From a checkpoint of a small transformer trained on Wikipedia.
Architecture: LayerNorm before each block, rotary positions, biases on query, key and value, untied embeddings.
Each number is 128 + 32 x the weight over its row's rms, rounded and kept within 0 to 255. Layers, rows and columns count from 0. Numbers have three digits each. The size before them is the row's rms in percent of the matrix's.

# layer 3 MLP up, 1536x384, rms 0.12, rows 292-398, columns 192-255
106:100119068229120101127059152132132123114134156131129103171136110137098109161107124175123170164126139139146114127108175120072097160113151132140156097144131198101109102131119164109090110134171094
098:063146118151067183082114149136104094120144077169176117160125182150112134117110064115140159151150180183109160132181174162097093128132142160159126148140124152073098150132129148106126106097124134
102:159159130158092133093157122104152177093156138146123152108107127139136178101204096153134123100101131219125129149164135161077109203098222104129128108163134102169102108155153081107189135164148082
092:136107161207161114092162151150142145166108128116130086169137093153085198156094130128205146121068157111193131174135167094124118163093145125115149122160192135125120143140180107172147122141089127
094:163098175113126137188115168105108125051133173178054133152091186099098156088146126121109183107111147070117136159129112088131062148123131093173105124128114141197130156179136166117124136091129076
094:118174094108164188151090190154079154138127171133088121141122120156182156181163143187111154143122109120132152110132156134161084096143136103134137124118065114098121148133139157186073143113150113
102:079148149125077142127139121128143134187129178095146140140164080139163086152136116091139135083110125149118159083122158127139144131143085130163138125096116106186172096178130150233173134164140090
101:087131109131174129152155087141128059110112099138123144137065156219155130195134137087104123151127155122151139179123027120161093142102189138159147083112140133172099099118128167128169100138146152
099:145115157076099123161123144129138100190161136080106138161030060186132154149092121168126116140134072124140096142060121117176094144137134057151103128115078157084128149117093126120102111139199149
101:083128088127119157175107173135102158209102174117102203161156179065165112094133114098201168089089066118119134106153132035077164116174183147083140133125149131152168180140149107130161145124174170
101:192158132126123203157140125107121088138169134150175102128084167072060163114105137149157073160156154180133152112143195151187113175123148108106094141079200150124127098131108131071115112139155160
097:182137159137082139179205112163102134124126147152050162090131153138127143132120141150176060204145144132119171149051065138118178121162058136092149136179132117117092146093112128132157085104089128
103:113084145141161102155119139185117125003129158107142094145132160105116112156180074096148120101108137107159187087178135193132074121130125130114133125100121142140166173133055146069125121147121080
101:132148109167138097143048053087121171145160117130174126076083157130062088172120138089103068138153120134103117134157095149099116087143123129057148128141131183152112117177156129160169065133118138
102:092119156132129157149134079124110146089110135149102174142131161093107138157097093117046068089141128154130112177154171094177125107197094139092174112092135154168090113149105059139182134160196138
106:126102078158095171083101151100095126096158152135150151089148133158100118130095167106182153091124105112123159160163201209116228123149096177188137159165165096071188100136147108081120145178107089
101:109106149077149146132176139163147164114136154158151136135135153135133111125108087136165094033083118126115128165142141150143100138104135094131084135145176146137135136106149120152040121143159122
100:160155156170117079146074123124109033168099113143138127203128165112136140125132147103151164153141153081129075099120080137128142124109087106072116158115154112105134149076104097149080120162089059
099:113136161163120115086118078180137145177089108153171117125158102102096089127125160146130158144107091079113145116096142186190182142117104120090171143156142105104147142147180137123112098122145156
098:112059107130140159163130139091075106104163083121169101081110126118113208129103135108111185190088117123125163135208087202114147122073079111132179113152177132111116167157097132148059138114123157
096:176101107178099148150100157119096124149195130185068101120114129043160113129131169157244093131157154142119102147111134097167075171062117112100108149116112138152117171135117088119113117158119125
101:142150131065193103093128104106107150107179102139089136097154085124078058143177144107113155128161135100110107089120111144183185080066063162125119132080136127115087102133180110143118130051146132
103:109111062151112057118117117162096142106131171139157094147124136132107157091144075104142157162093128162196154125159143119160203118127139145153132148077132175055103121104170117133158164115202110
100:153249154105152180102146148145146068166156124097096118101114157158169138180106126176134073126142071120126056172042152082086113101098134155176128168156140127146160115107151139112135087137102148
099:151139153137092102162147114098177140162099117092113195161158180145091126136146107060156130078114148135129172155142132088103161149122140166151153147170122141188088127127116091127094125137118164
106:104159110099121179151087146080131117094143062146122132114038146113097075155144132130148155123114157136093177094077146144146094092100114131140162096166086164202161116137116146132151143138076106
099:077130109115142138161122207162114068127114156105165058147132100168150081133077111162116125099065154088191174139129060110106120077155120120156106085147128177149132167104140125143100062114115153
097:110181087181192120074096144169128115078138083097171096143123067097111121186176118128077118107173113138131153183159086159093106133157154121103132169082112123112130122168072113112122166127132142
099:180115138117149126114158068108141156130108134195081115132121141111134170062098098171134075153123143093114149106122178191141111119146065146111148205095054169131092125098098069122091153154122169
094:148130061133146118118123108130111098096153169159153111171114114173112102109138166127146150049147188119156118160166108108124132133117107122085116092135129125199154108171108126123114079085130181
101:126150158124164130138073130117154140092150050185218083123101119136101151109154148116172129141140176165178156086153086104137094123109111123197130177108152115125090110179132092139113119104151146
099:129166171154094160103103116079132145089184120094158117090134134154069094106149103147188147114106169132078108107099180154156154141152119116129073082098052136095106121217141095156078064147173149
103:187130088120089164102096070091142170141109152147083109193103138123128150080141087120095115132129104183158092094152085111113078089148123202092090131165140056220136124113095140098132203102125108
098:146127155116178171112116171158102141108072149155150110088072031124090133151147119159155135170070088094143113105153169128125180093186094211163106137158162173127118115167143121106116158110114082
101:167104091117106139110108145180151105124086117113073129088154113112135098155134137104215092091067196165074065139058041139156162153045152108124130087124136054132127109117163156165086107088175129
096:167173068125153090089149079150098121114147096083185146149145141130172137104086139143120132086151160127109104129129082145151088149093132100113154110119123141097152146115077119103118140148071146
092:133131101165135088113087119098140107092194077109137097082139077111100158124168133138179126060139128132144155147092103120098147126129129123130112094104093136129156093079119158091131163135127158
105:143115173095157159120132108085135095184148124158046108159104138125160134119133056166138164172139110162117146152116158080183113127124156114123176078069128103155143090129186170121127126105125084
095:101120162115081147164121111124086140124135150139150164134083132066157112075125091079094134132121147120137140096140155120086128111121139113138130126119132110164095146134170117113109107157109156
098:130106162159096132165061094118078132148155142156136181082153116134136158151112168129211077120076104132145097140098120134174128127127121128113135107163165123126125083141150113152115078127101146
105:141120084138082163159186159136085110155109136150098127115137079174112110111102117182103095098133088155110166110139149119167179053217120190115134142146103126106088061144125124127113089126119114
100:084142099124145110115130151118115112054120131140112071206162109109103077109098128176100133147139132151128108099077168111179142137154069132116133134118141106116152078131115145110137125090132116
100:185090116121113139151131063179166153125094089097109083082138070181115096099152132098115133172089118167091126127102115142118128118052133116136101108127155137117136152165172196147136129096147066
109:185150171164092203207128086122084082168156077140101077094128123156124096151192110130166079138152167105138148126166101170162139124093124082139096196137108164069133085140180135134134099099129118
092:106123148151080117151094111131186064129157150074137166149118143142164128159109125202069147142155113065177101086119092110209169162172131168152180141142129130099092142123129142056131100095097136
087:113064109134132105124143084116120177146128131157150121177134132162106139172093119133082145164126091182111103123141122114063074070118052136119089168115153199116071070113153143124141129116153100
103:172098094058177087112081122083152084137124145140078114095180099095129088128151128106148151118118103125153148092154180121159109218096080127129137146162051080126128096151130066155092169152107077
096:129037117119149099124132056142158139219124114097108131097165100104094069060161098114158124125190145088123145155163127164152108145165139136089128098137099121101106170167073168105102114134136200
098:131137154096147115143149162135098143153145134127124133128105088185164151162097154100069180095111120098139191155203125179137127161093164134108090148176092129211101084151114086135117138119175118
111:101145106155155128106134156133101243117159148088148122122128130070104104112139070058112138116155144181108128130107127149100154198100133187130118106145139142096153086113136108168121141076164151
104:118116081164117076116143154140112110075105102076115159088084121180144180134144176117131104104128130145070079134068095079122128161105114165122114138140116119122050088136072148136153134149126148
104:116142125140141158153102096120069134077103160105145126188117173062121101126103104155118119112117154134132153097113073147146118135148121147190151087171105135122167111153084137195081146111128140
102:103097139127135079095086080128150100146098131157142130177157097130118147087125096081137178051120123164176097149165135135099116067117153127184132145095140197169143178092141162101150086146055126
111:144174141120155143161162113088125185104134085161142151134148108096150175130036116099109109123159100118117182155124125101127129123145143175087164188185089075137090112138184071099164113154158130
090:104113126062148106106165207140119070094159108111109102130134107129088079103115111129128132106171142148117190144172141203127175171147093128112138120032106077120169056177162078180134112154155172
101:119141205125142097111139121135165144091126159163177108113159177094136164157109160128130103109180126131107171115075065071116101093093105086115131157113131156113142177126167131114107103147187154
102:146128106044124102137129108117114084117182160154119101083140157111115042091134130154083142132157159067141195137071102108052143105169182097168091178127128106120095100170152138078140113128096121
098:165101105202155129076111106166131205127161143074116105074138131115072115123120116157171102076172094136133085109104156150085136154145165147128125116145154111114140111186180083112103170180131132
098:175150130125194164113105186106178160032147108140068196141088119109093144171136094109078129145106092151158111137151156103189109125091187118099099134164111145185144138171095071089079120120108054
101:100147130123157095098118199118151161150125082145096179140150083074147130161143137112155128107164094185117114112168084105129131162152115139149143121141165150156147134136119106178129073139089105
098:160069095075116191120091132122135124143101082104150123148141147152106093077110106153153144116122129116155110133130138097094123151154126094139125061103081115168057181062157152100106165079110124
093:103150141102164179187113142134176067180191148118135101136125176145151176141083090143129099151163132073146159109110143072103167135173089093109101122140114140141155160132182088110151132164122175
099:118172157115132124139102086108121137098191142164109157162151123103121129164035154150104115163137183118143208118151134191146081032137128163132122146093121082047208118107114136087098151156183107
098:077186104140136112224102162107125108113065061125103090149059098150057136130130156136174138092134155113135170133116109118166132178112116152159122099126169079116114148154083137147158148118129113
101:109105091124134126113108094090124110187125118112125081124095098112120178152172158146153142216085190102066117186121117104133129100167159154119112117144096142143151074092141151140150108135092167
103:053157198094109148094146199130170099140157081106162164097106143116140108131134151178169120134152136148096165094083133163123157120184090083117063176109089124161135134123133129129117098132094106
102:130173136089111116112107108141166107134181171097054120086075185063179143072134082107147074090057043132116151063150141102135058128110182151126173102125152118098147097124116096134174081176136115
095:209166098123086112181156111137148151082200095108077114098158063060130136167108122084131109150120087086090146100143089082117182102111142095114112141133160070129107120147142116143084108146122153
091:123168095083181159120146112128136131109085147104153139127171149130105117160160170153146130117145116101099118128097172170119122165125122141175107153102073096147141065073165098109143122156121108
100:086100117057102226148150188080129033125085124182133114112073178156166164128131126149115112135164138132131167115077115111109110112133091182117111142168152068118107122124122095125098186166067158
103:142132101153165174166114111157082120107138141174097089120125127122126140107098104163118146099140187118147117122109140132090070130164153138097118140147050092131098097119073154131126167146110079
098:133078150167085096098138124113106162124139128129120139151130118115128148156119125115126103146120126103124165149058119137091201139072110209103155041140067144102135088140183134132093088130146156
094:127103152199104096119159155074141095135130172178083139141097117085143127090096086131098114065054199093112115135152102229167104099126101170132137098134151084150155147180107128070113179146176090
099:093102091130101122111100092106090129050146163132116104131107162082102120095119083096129164118159149158097092171155218127091087101130101147132120134103097084107082090117142085122108130046177144
114:158118087151119178140089141101177161103152158163096065091096138152116129144177131154166077147102142154125079114141133126147173095081163133151103121112126155138166017163141122170097136077109134
101:137124103097074146096139063153090155112154144168147100115100117134147114147175108129136098138142097102158126106125059143153136104015092079144083175133097088144102096171116191153121158112079117
101:157106113112072128161156150130082113110102124152078169156183131169042116140130141172142205203096199103133103078143095107156086167142132141111155155106143101091105117118094134071138092134114113
098:131106154140081128167193138132089086102152126147159106189108139119111124130150132189125134135081165157143153141067120153155138140148144163153160123133099118123143150136145100119126137081122106
094:164143141082138119120126124152075146173068121198095160121104140151095080154136162172120132206088120073106043123133135122110096140117118087030127138106124116118150082081094147107118166100128117
098:124070124047133103102133091109155128110070170154111129182163053121137088166181154117098091099165129119080122147123105105125153144113116095113175157182109158102130105105074129099105084094135144
100:033185192086095115130133129125094104166112171097133078108126137107182095081107142148169118168143063128111149152087160094142108204139087124099174118097110135095129144126127151119168113085161179
104:133176090141067177150119195087138154193112091114102108153138132110054113080137092130147122079108107161137131135152139135122117175110161157090101119114137165182138171130164085094159176120124167
110:146125143116189160137134133105114193123123129108096156157108130153120118055137111117081144111128162089114141052202125112132145129124125147138039108197160134145132116118089111125142132070156103
096:117134143115083069141110116163087142141134128066157118141158116145141122112154083171102120117098114144160083151155153108095148100082103112161161093089129115086123166130142143163107121069141152
097:076147121139118147104155125141142149108201107201141130127083110135111150149057188147158147139113107167069109124090084147151118115072128162103109136218090125131128148059146192136174101097165180
094:115145131164106156170124093148068078081146174158155111131126136117108036143164202113131083102090156139157037142159095154133097142157183093094119102085136115138160083099106116122132168103138163
092:154143093159133136161078150043129129122094104133113104190075139120103113076124060199106113151097098116108145145141175115085078150183123155105171204131116104120103141080132064141074149141128146
091:059131127138157087125200136166140120145136108175160161132130134156108156110077168134104118131144131181087209169123132144142123168125130153193124150124112064149154164174107147143118095111158175
092:131138136159061158157136086114132083105129136051124190142107104119176118115139075131124087126064158113086110136085169138096127092123151170082117174132099120140102064068174098145131152185143127
096:135204113119158136129130140119150148083172138034169133111118084135109109192188127132142094049105125157140153054144138137202125165186139154113154082113168143154200141171078108139139095136135127
101:139108077121157113070123119096109143085165086112222171139192105112132184122146125112182155135121079188124110128176104142166120106134108118134063094127115120095122140090145195132079104142097102
100:106129103139183126097114146079088105160165150135090149070116095096106131111175138064134153128114090136178128115137108119107137148122118125152078166107116159099143127131124108157114112078092105
102:149178142132149143140128121103167078158118135147122147222149145145174113124155064129127170093095154156104127085136094160089040120151133102108124173083152103191164097103117062077140101162167111
099:122170090074132146166131143097153074165126063139077113120083148149154096145168124125091138121180075077128179166160101082194098149092116108116148172090135194101129192128141072117102133106202174
100:160161173152152120158212138152151140136086127160077132110125132192109128106053111057114075112133086151148155119094192136104186152051153189143097114127162155112196126144096117140136102111138099
099:131141079123116148156133070075096104110131172140134198128140136135086134143106124146101158148114130122155132150093110139079064161118097119119126168058159071116161100124122114139137144147166167
100:102113146130143147129105139109113147158168072199162187153115122127105153095106116122146116117030080124135119151105141169184120089105137139129067177104126146058110145156141122058129134118141077
109:117174129153126165159137097130146075062141124100131146122063121096124153119109112141174126132153115160099184101102125105173142144123114087119121166115094165139150122098195128061123138148156098
105:139083111119146179138136141196119147118105146166142140121105113130100113118067126160092180114142108140155137074147195091185142170130185133069119137176204096134075161170153086155123133109188144
099:117138083148154106154106171165137108101143162192184116113146139117191150129114116140153110136109169123134130100077108100083194137136101110121124147131084163108085143096100141113064128093158142
100:130121168138142160136096131091125126144106138175081136119125157132159170090099190078162132114124071145153150104138101131091102145139094121067097111177071122121160122113117189111057105109114114
097:146135111133103120157142108103130068130108106184133173117095193186136180074077077079116107133125105173117139155125123055173105160085090045122122084109149060141129101167111168144095106122137144
095:107124113105131092128085122116054128124089115136180133096127144110110159117095155112112130126102156151093147150081161113140160101191116113083171130138109121063148119129103082150110204111183124
099:084104130166150121142075074157092113095114107110145099162123077179160136124169139105067098155155116091165150143188076144130140135094120139135098136082048125167160125141123151149104166094129108
103:182139115127084092096130093143118148125147141053100154110054141074099164108178059159089179136168050172110132117063134112128135188168138119140164125164145114131105168080119096155139111156150121
109:144107118082124147141152158104157114050124090110131128087132106123160076121119151154168125184143141159154136110075131120184111104090103059112136070150075120144076124168147101144149097099131134
098:081098104174103153170159125131128117138160111096171118142087107140150084171180130079115124102134133108226141113158096123135108110122184138119113055105142118123142125118170140128109150181204120
# layer 3 MLP down (transposed), 1536x384, rms 0.118, rows 292-398, columns 192-255
098:148052168093155113103150156091156108156138115170142122137144146111172198130106131129129155154100120168089075147135130147151129151096104161151144028189103133119151116185145099112113136145143131
101:160131080136168113083122122114150180151184116101110157134134092136150142051144120107112097155096126134083153201070100134063120174136149105160164122077144131145180175128079131131123103136138115
102:134115092162127100080096124112109116102126127142115103148115106080095164090105139140163081099142181148132105118160121178114158160078161108109150157148107139127117123164137133117097153135108109
093:091129116080102142128078101124131141130079173138118134167156184121133086171163126185108172184118115108093126145114089078101156170150112070164162120147149137141125109114108148109139109129135116
100:090096094084118131112087111124144079138126106137134110143115049159140091162132157112099098164148083186137149078141109117104159130116126136116162107122100107095185128129137107130131130158133164
099:150048156130150096091122157141116152076141098156118127134135042182073116061169045137153123078138126148125126172108071143096112164146145157142114119197148135151168032115107108088127100129161116
101:152085149160124143124059158173135071122099089142038132096160147117143084151126102133156137130146130160071171133147066110094105114136111141112128142091104146090107118159126119075153138141138149
099:120129160139100127134149156086106140211098121026193119109166110043180107146127152103101090166173103133146165073128126149141073055119143102089168092127107130125093098152149146186110165149137082
097:106157161191124098109114151090086129175068131073094092142122159109106160147130149128130127109147092132119128119144104150100148112150115202122148121116149122118157169148146067139110122073082124
098:103149124173085123159140100102118126114181120129106114108099136107091175104160191102134133179173126131085144118077059148184060181113120135146092118089109136117155093069129105088079091156118100
095:149104166121122098114140144108106234184078160128132137138128106219210135153098099105103110102144114120126126182080126099136145097153139119114140134123094116166109149065063107163115114156124083
096:071168109144145102071071126119135101150111141134181124100124158135143085103101136163089127074118083157115115151141103136129094181103185149149129091054141156190129112147109124137149133193201187
100:165170131107103134120109144167170113102123113132167166078150128104134148111127142070107074136109087141124158141164123105114142101098130131137082124134146171108146113071091056122170207127068116
101:118153127106114138168106095145151115070089152112136153109190152202150083136132097192112221123074159065125107122165140071134170117099110099112173121074172054093097135106074101091128180067119134
104:076097106160117129192129102129195114180132148170134119170181111105152134125165209098103155071171097112125134122129050117155144130136147168176051109161109155105150094172102157080161142172135124
101:087112108134173189169126066109129138097109108149104189150065073230138113098150144122071143135112160169164112084073103069092124152115152103115176099161082109146131157102184073139150119147199134
100:112113114085096136123076167070149148141122166139167123127137101125122113162053117099072088096095147110145126164095081117094174134141106142075113218139121081136104133142079096096122094127110166
099:137116136131107098132160148149072221123163183149144146084134131096093150151125134121064109101134137147121178160140190142112170131133129103149093150182116144161100146199196167186124062149131120
097:154103102127098153147165084111172102113144157171057153140113188152154165137135090119139099119090116165148128174127144056102129132137161187167111142110135108140152099124110089118180119126081133
098:160114100142097125107149173155151151141161131090121103135145081177131134179119126194146187086172147063118145154120143094133126114181157133115086183117158108123118132124174136132095134166103118
097:125203148073116096140114136149163098131108091157179161124146131152145204118142094099035162133143166135110209079107135144130173121157133116145144113079178084123141106106145175124159085145117151
102:125077154122141127172155072127072132165177099115101123141072167064132149157093132131148137131063066117133177122192145123113128135108133123124090126181055115165142133117165177112171130119139073
100:139117081187043111199092042118138133147168056134128148172129141222191131075149108138147115157171060138186143147103127181101124164179109150152106138158106156148096095199104170103091140080135138
100:166049108113091104148107081116098149080142103142128138144114083123110091059134129091111127158114147128187126143150141143128161164157116108086134111115105111099099154146114173131135173120125134
097:127201111134183174125131077103100100100133097128162061150166080173065141135171129187100086092105080165121157131146151140189070121155153088094153122110078123105057132137136150141058191077178198
106:139157129141119162154099153089087114097093154170090186165078169162086102184206136123079134129070145083091147169086089182116120125071117120132183137174081193128167114109074145147105086100119095
096:091109106189089137123217150135143136113097187115086141105106148122169182160101098142203136091172117140078125116125101142147137141117094105139111141106178141120145240139116086088146150127212147
098:105047135122052138129203112148090125086201126147074164191172134085150165090152127102171126175072118130110116150116158078118157064157095113102165137104106163104184130149176090134170120124100136
095:072151097092075152141130056168170128146099106146073162139101106105123106110205207101062130102115107161133109154181104126077142123105189155100136109137244087088142125143183089148124134209113135
096:151109216095127091103161153110203178137117059153081141139106153082127149115150152140128189138153188151087126123097106143086153145135121097137142108145142114082074129126144164157150166183106067
101:092115088093124123085103086179093146101131096119143127117118169084140127166127160152091143143158167138108137164156166173126074142130146132111084116068100089142149117094099137116166184072169096
101:128108084160123173108200135123154129080098107127094142169081123134111127107118146145125154159108132120149137129168069133172162113103153085047120118145134138111130128136114096137120154139146106
101:137098123137133105114101124108085120131167126080085164168102126134130113134148117087177114100054182106143090166129081093120138080129164086084194123173135107168141035075150113091131146141105125
097:100130119132138146143155102108077146182103090077153054152152135112146184223130129094102182104115114112107135125124103148159122169119182134128148114089136139109168238144094150088100109164092086
097:107075137114116149078108127108154155188195139113187115161099134106121135072106097150135153090129216062132180162086093143146119129082078116097118110146119145116123183130166111079116175086106099
095:130143178152063122191084160122153134136117166061103157093133104121116148121108070166108168118027101073105139138127121121097110074111137122079105091122141118081100106119179116109167130140122098
094:137091170108170193135128144142132117164124147177189125142121163120128111146093100130113150170133111119122148132128195115158145152099148196102139105124138122111099156127130094142125093103073047
107:146106156187153132086182047129184167095173061108131124151140133181195137111093081122125105133125179148087126190083196101113102148118192144094134129125129188180154070098144132145115174106150127
102:124118072193137138160130103082093095165070045135133154098168162142129101074097110116085098093172153030161096163170205165130163132124129111168127153112142157116088090196134138105106191071170092
099:113145101082133085122125145173155135096103089076150096187112106121127100057107169112102143133146103119079197124190055099125124068097142138181126088136013126116173158128130117087143164115141118
103:060137126089127105139073123082130118124122134115150104091088159135177135100121113098130103104135163169149133135136154137065102133164125118144095156212143142132247106205134179096162136100139123
097:139097205134173147097133178138131204098163129144149126076180128179121120154170111121106123159121081136105166111172095105125144137088127137120178138168126126146153115184136134205134145131101187
104:128050098068120082139151117189132095135106184134092103116139081139212114015095142138122064158103118080175079159133206090162132096184093115181119140116116088108126197143117105137132127131132112
106:175101111131113137104171059145110093138133140101098087123144134148112111116129111147167121157045143095096152058119181096112170106171146103117114166108140143162089132125127133164130069082096100
097:104135095111173160090111119152099134117083128151129134102133096130085129114199152136140104069155103118122118137084091154138049098053092147071158178148153126116123208124092103173120139178205142
089:163143153144111165117122133161107103168114137118116130147132148099170165114158128091146121129151181112107133087112088142164200126160183130100191129158154067106136140129110092154161080100110118
101:089156155078131152178125124174139149075110116092136096115088153128102083062162136161134103132083161097156164084112100125118169177172180095087134088100104153093177185109110155106136094109175168
095:102143183115106134154157224148109112116109116174116126124093116163139184182161162116114119053061124158174120093169123147118101115114124071188138132182152148171135100113126161164180123138100123
096:150180134131143168144081107166135188116132125117125094134148150132118146156111167112088214137109139224185138090097085156169107148108082163191086123077163139121152056136135120093146168091129128
104:151078118186144142137170103191116147126131149141115090110126111096080096130084128092124096115147121083124094110145144121094070127119101158121127074115118068113179154125124113113143160163123138
100:122100118108136181147129076071102134071108154141150193039127125100089120084137132091140108171105127143098076098120166103138095157101108129192126143129171136155171156175195123094080104132140176
109:154152113133119087105164141140160122156154096169097155056115081154115129109119124091095135141146129105145113138147143128127169101093140129058092175115127117123087087143167108050176111111132149
099:145080128167184092081102155129170103140185143113042097084163201112130135098183177132107145106148099146142110113099143145121046124134129158159100132103114129073072117139165124112127149207166117
105:100124107150155151145090086120152188151169125180096134131105141139164150110136126077132104123151127100126079131097218187067118086098087105109166117180138186119111069124138106131107053141175094
092:109091104138165173087097169086110156112100111131103105127147142128182137145093135124050120158091093074109069137079064138112134098150108121141118105133091115087098118094115188088119136108122145
102:114142100123148189154140164154122112106108192120118108124121131173113193135159149105161101108114133138202104092157131139134137147070124149131097145131169116054154128117129083122147106164150146
099:082121224128102089089137176149128105108077095090153160119147144162158182198080141114101159094112080138119114088154074172191114119022110136083166092167116170184165125087094137131179161083111134
096:073092112179174152176138150138114122109079163106109135118120148121157180166059094160084160120092143170084107126147079156123132159130126104137126091116135098166088134137177112114133132131104121
101:148158098155143135110122200118148096101112184164171153142147157131132094110103104107127183175121139104183119135157177142158082191121143102127141157108202143107091139181101161132155143108084103
099:123139128109120128082094134143132112114089146161108120146103134066099047109108113166133114109143113157151112107099077127140135173118133175130097105146185139147119107181154152137131126099135106
096:120106147112154137108159100117185063156159140156119134078086088125140161212199175149167170159115079068114090151147121120162149172178159164090119128125178085117168136096170096147099115197122114
096:167171176127177114117111150148157124143122107127131121142128053175096067191180128168159112157154134143125123156153125120122143161051174147100126081143116174105074120129127140149108099175140110
093:124105114130097111106155116177103136140066077113153112107068152102146152103156143099192137097150129208165041141100135107117110174090116142124128093170120161117114103172127114109111166124154137
101:096059119189115147131121091139098145157120102104111155107092136112074138085082193171131118148131085114145094069150131126130142093100166120100168133092142118092100114130143125069192126106115074
100:122058132061120180161152109092090148093119144123189110123177190154159110111147189109164074130181097209108098090162087114106122100131138149137087161143162175148144123144064131152142124142124153
099:123173122148159162197115133114095133157128169173194133157123061112108153135131101143091119132163144046126121166143127104109119087051165098190167165124090156162131117127112105151138109167146092
098:159099121109079102164119106115133189136149128126135106091122049189138074083151037152057085144174107186095089158160116092086167078162159112152151155077047186148131117057142117130100154141130041
098:124094105151086077083117137133175111134053127096070169128113133164117091139052163144150118084190196159099149150168157218165135161130095137162130173110126171126150171143081116139096187116131155
098:134101149082101140129106090118095084098105151165104101144122114119165164093156160099204134137157170109170079181156114111136109111138129102094121140133155122177085170175144127114110107123118166
097:125134166158174071144109102168101174120118114083143090175183120087165080082097106109136120113123150123079079181142149138109146153131136134189158123108094185171115169151127169172122098095127098
102:128185147112096132105121059127194129155065137135118112144081144111119154188084157113119105150099133184148138127207152160123200139121130185150131059143157118113177148109142203118154105155145124
098:149159129086143101136118142088138087125137166120149130125075122097126107104103096120143121087138101141097078107128157112173102106192112091101133121098121132103085151134067109054144245121107132
098:171122118102134145128130124177178174138163167102123159093153099082089129095137171159179130172155079122138105131089161040143112148110155086097070129126104106092128148118147149110086064123046096
100:132124085084155147120124056141185109106099152088110145084193128138129102163186090125138112055123135139137058153160100131144101172124157135146089142103090080086154191086203080171146114190104122
109:139085156081029140128124100107153156127177133060095129145158118115096107083107091156127073209100169116177101147195165135129204087115117104145079165107149098143117120158143146121121153168104125
098:148182119110152155145148128087151090148107175149085125080147131143103151141091122130150124106120071142177142171067054126073140106154124144130157155144154104117081209203153235171104186104142152
098:086107177129181099096116131111183095174116115107171198140124149111184166092131163115102101088141121155150139163116103112073147130093168093115126117182125145074168155135155116148154162047104141
102:181194086093122094133100156096157136160091143134142145078134119107124143109116105091131125163118127133151150098172143150093151187106109183135130133088095147106103112188126170128152146165142190
099:145064118105112089135112101164092094146118132075111132078119158080124087123149218096071089133108141169137156128143139181129133124092115162145143153092111164107121095164137163146123121130133129
099:157117165107156093123158127122070111103217177100156137103104149103149133095163104138067099158139092091125128127115074124185141093152178110117127173118053102098125094154086144175079123152097107
100:163087104148115127097121162127116092172115164136071142134125137136076173109146173119177117092107171124151152241104106130158084136098140132051155139097167112140120178136172198174104145132061129
101:181113058181164086119100199123101089143167111104163097076106143159122183121135166117105155142117166196116165113112110126172117169051163139054146187162093178156135135127094172133119166137132127
105:167123105129155104170138110127125160152120130140114159137058128084161113056117118117176107138126143160090107132206087124082136055144098056133100155147129180160163139155090148149157134137079125
098:163099128127126142159170141101134132122155160124104152146123122121143122181139158093060178125089172088100178143150125134159097139148198139101087210105136140091108101145129095169098109138179132
098:156161087136137164164189164096100158080136160137047171146138107130169126100070121184099188123141175169120114183146123122134176147110143109123157149115088175074115157092132082131130089120103116
098:109122101075129099090087104125158134120177119101155165142100102152105164129083079148200164132101093134083194143134106086116164105111091153124126127091130085139067120175176179117102079151082065
097:121139086152157107125106138145149135165097141100168141136112134154149154121098194118147120149165173078158105132126137152177121129154135056070118119129150115091168154119086181155240135067114168
096:157149143078153175154148098120139160112139171138069137083090142132129179193160111095154173108157193119065108119107146146150110122109077121068151090183188165119135130092157064162105109149097084
093:134106084130214221081108137129074156122137109171175066130162186144153099132134136149083162144190121134143074093128128152162100134096123065179102137205136103141128165161130170099052126112108140
093:087065096151115129137178139065148121090136095168090104176210147121138100105093079137143115123157136084108097141121146134167099162097104158168069134131133146182151123099151105151098141162151102
100:150138102118131154119161175121157161120137127129108092132157218105137133096078161146099119209127120216119078133077141118196171068144104106094127096123151141135136104074143135096123130136141095
101:075163132091139172082180134143122078093152147095118109065105139104103151082100108125156166166185104125156146142111173094130099122163178105109091160166133125164190151108120130037119096116139133
103:121104125133125115058069080131100135153123186131136115087131107147129083128057156159139160156139140141146108084147143139132158082112108139077098139134099160057118113131099137108142092102063116
099:114117135153150182114098142125067149145147128118115157120176146128061155118163161155148113140084139196148127116126122098057134150155040150117163116142121144132104123189154073150121064144078100
096:138120100083092132097111077176150120112154116123121141122168208161129133077100166124097133145193070106172099098124082122146107148133110081138098147074117115114151107098111149181165200084058118
102:134136174111147159139140160158171120098149166117147113054129101118113175096186213149168145142113121075146124149130134150205107134128107176126081130095145217078112125150112163119109128096130160
100:121123112123127130158166081138144156116129148100134084160121176131079138131110122139132095142128189112153073113129085085099146123077149104144139121129112125155094105136133128095153146153144055
100:131148148180149163087127175174113137177123159109136186103134053093062109155121100130102157181174082154130098178109157160167137186118164137121149142156069162125117138097166123122080143132161089
101:125156142196139147115173173060099099086100142155116121181120160136109086145114130136139179159087089102151080120173089113098082064115132129117113112121094151136187124105162144143132139156090057
100:115171156110111147109142098095111149137131125119105157067161159187095087136113116137097151102124118166092128176187103196157162148152169153105145152091171085213147138099151078136144080137067077
098:101080151097140076166119105199116126127135108117161084165176158205098125114120162106079103125133096128097109164156184142103161085088152137136099084137125104117174135154098094098094137137091183
098:079124119122114125119108191133145179095178170085106092100134067134184050148092150169135130122078154088158104059128091172104184120142123201141133152162122196110086147097151107087177120126160079
100:130147127109121121180095112130209171094090156121101159050101104157138116127201133131086074078140121111088117135135147083132201124173126128120114133113153083186156213141137101111104123128101095
105:127167145149162139158092059148135175092190085125124147175088099142163160082156195152149130138091124178166166126129101117094221134134110119135108101111134104120139101151128093111069111111134115
098:110146149086158141150063175119156090183089147086141080135152094123139038139140121093079123105105140092145131072198113095134157107077073131146082142099130132098139113144171190111095156153120200
102:095126094144115111141157205138117084144135040129102088133124140141093148133088156127120143152134065060130100102142081163141096119173093154167130076104084023162119148097143085149195242189137096
099:101118194090082140120127102139170117087157121101106132118119132040111163059098134154134115120114097149116102172135084182152117081165095161108137117132124148124138138132157110106199103145121129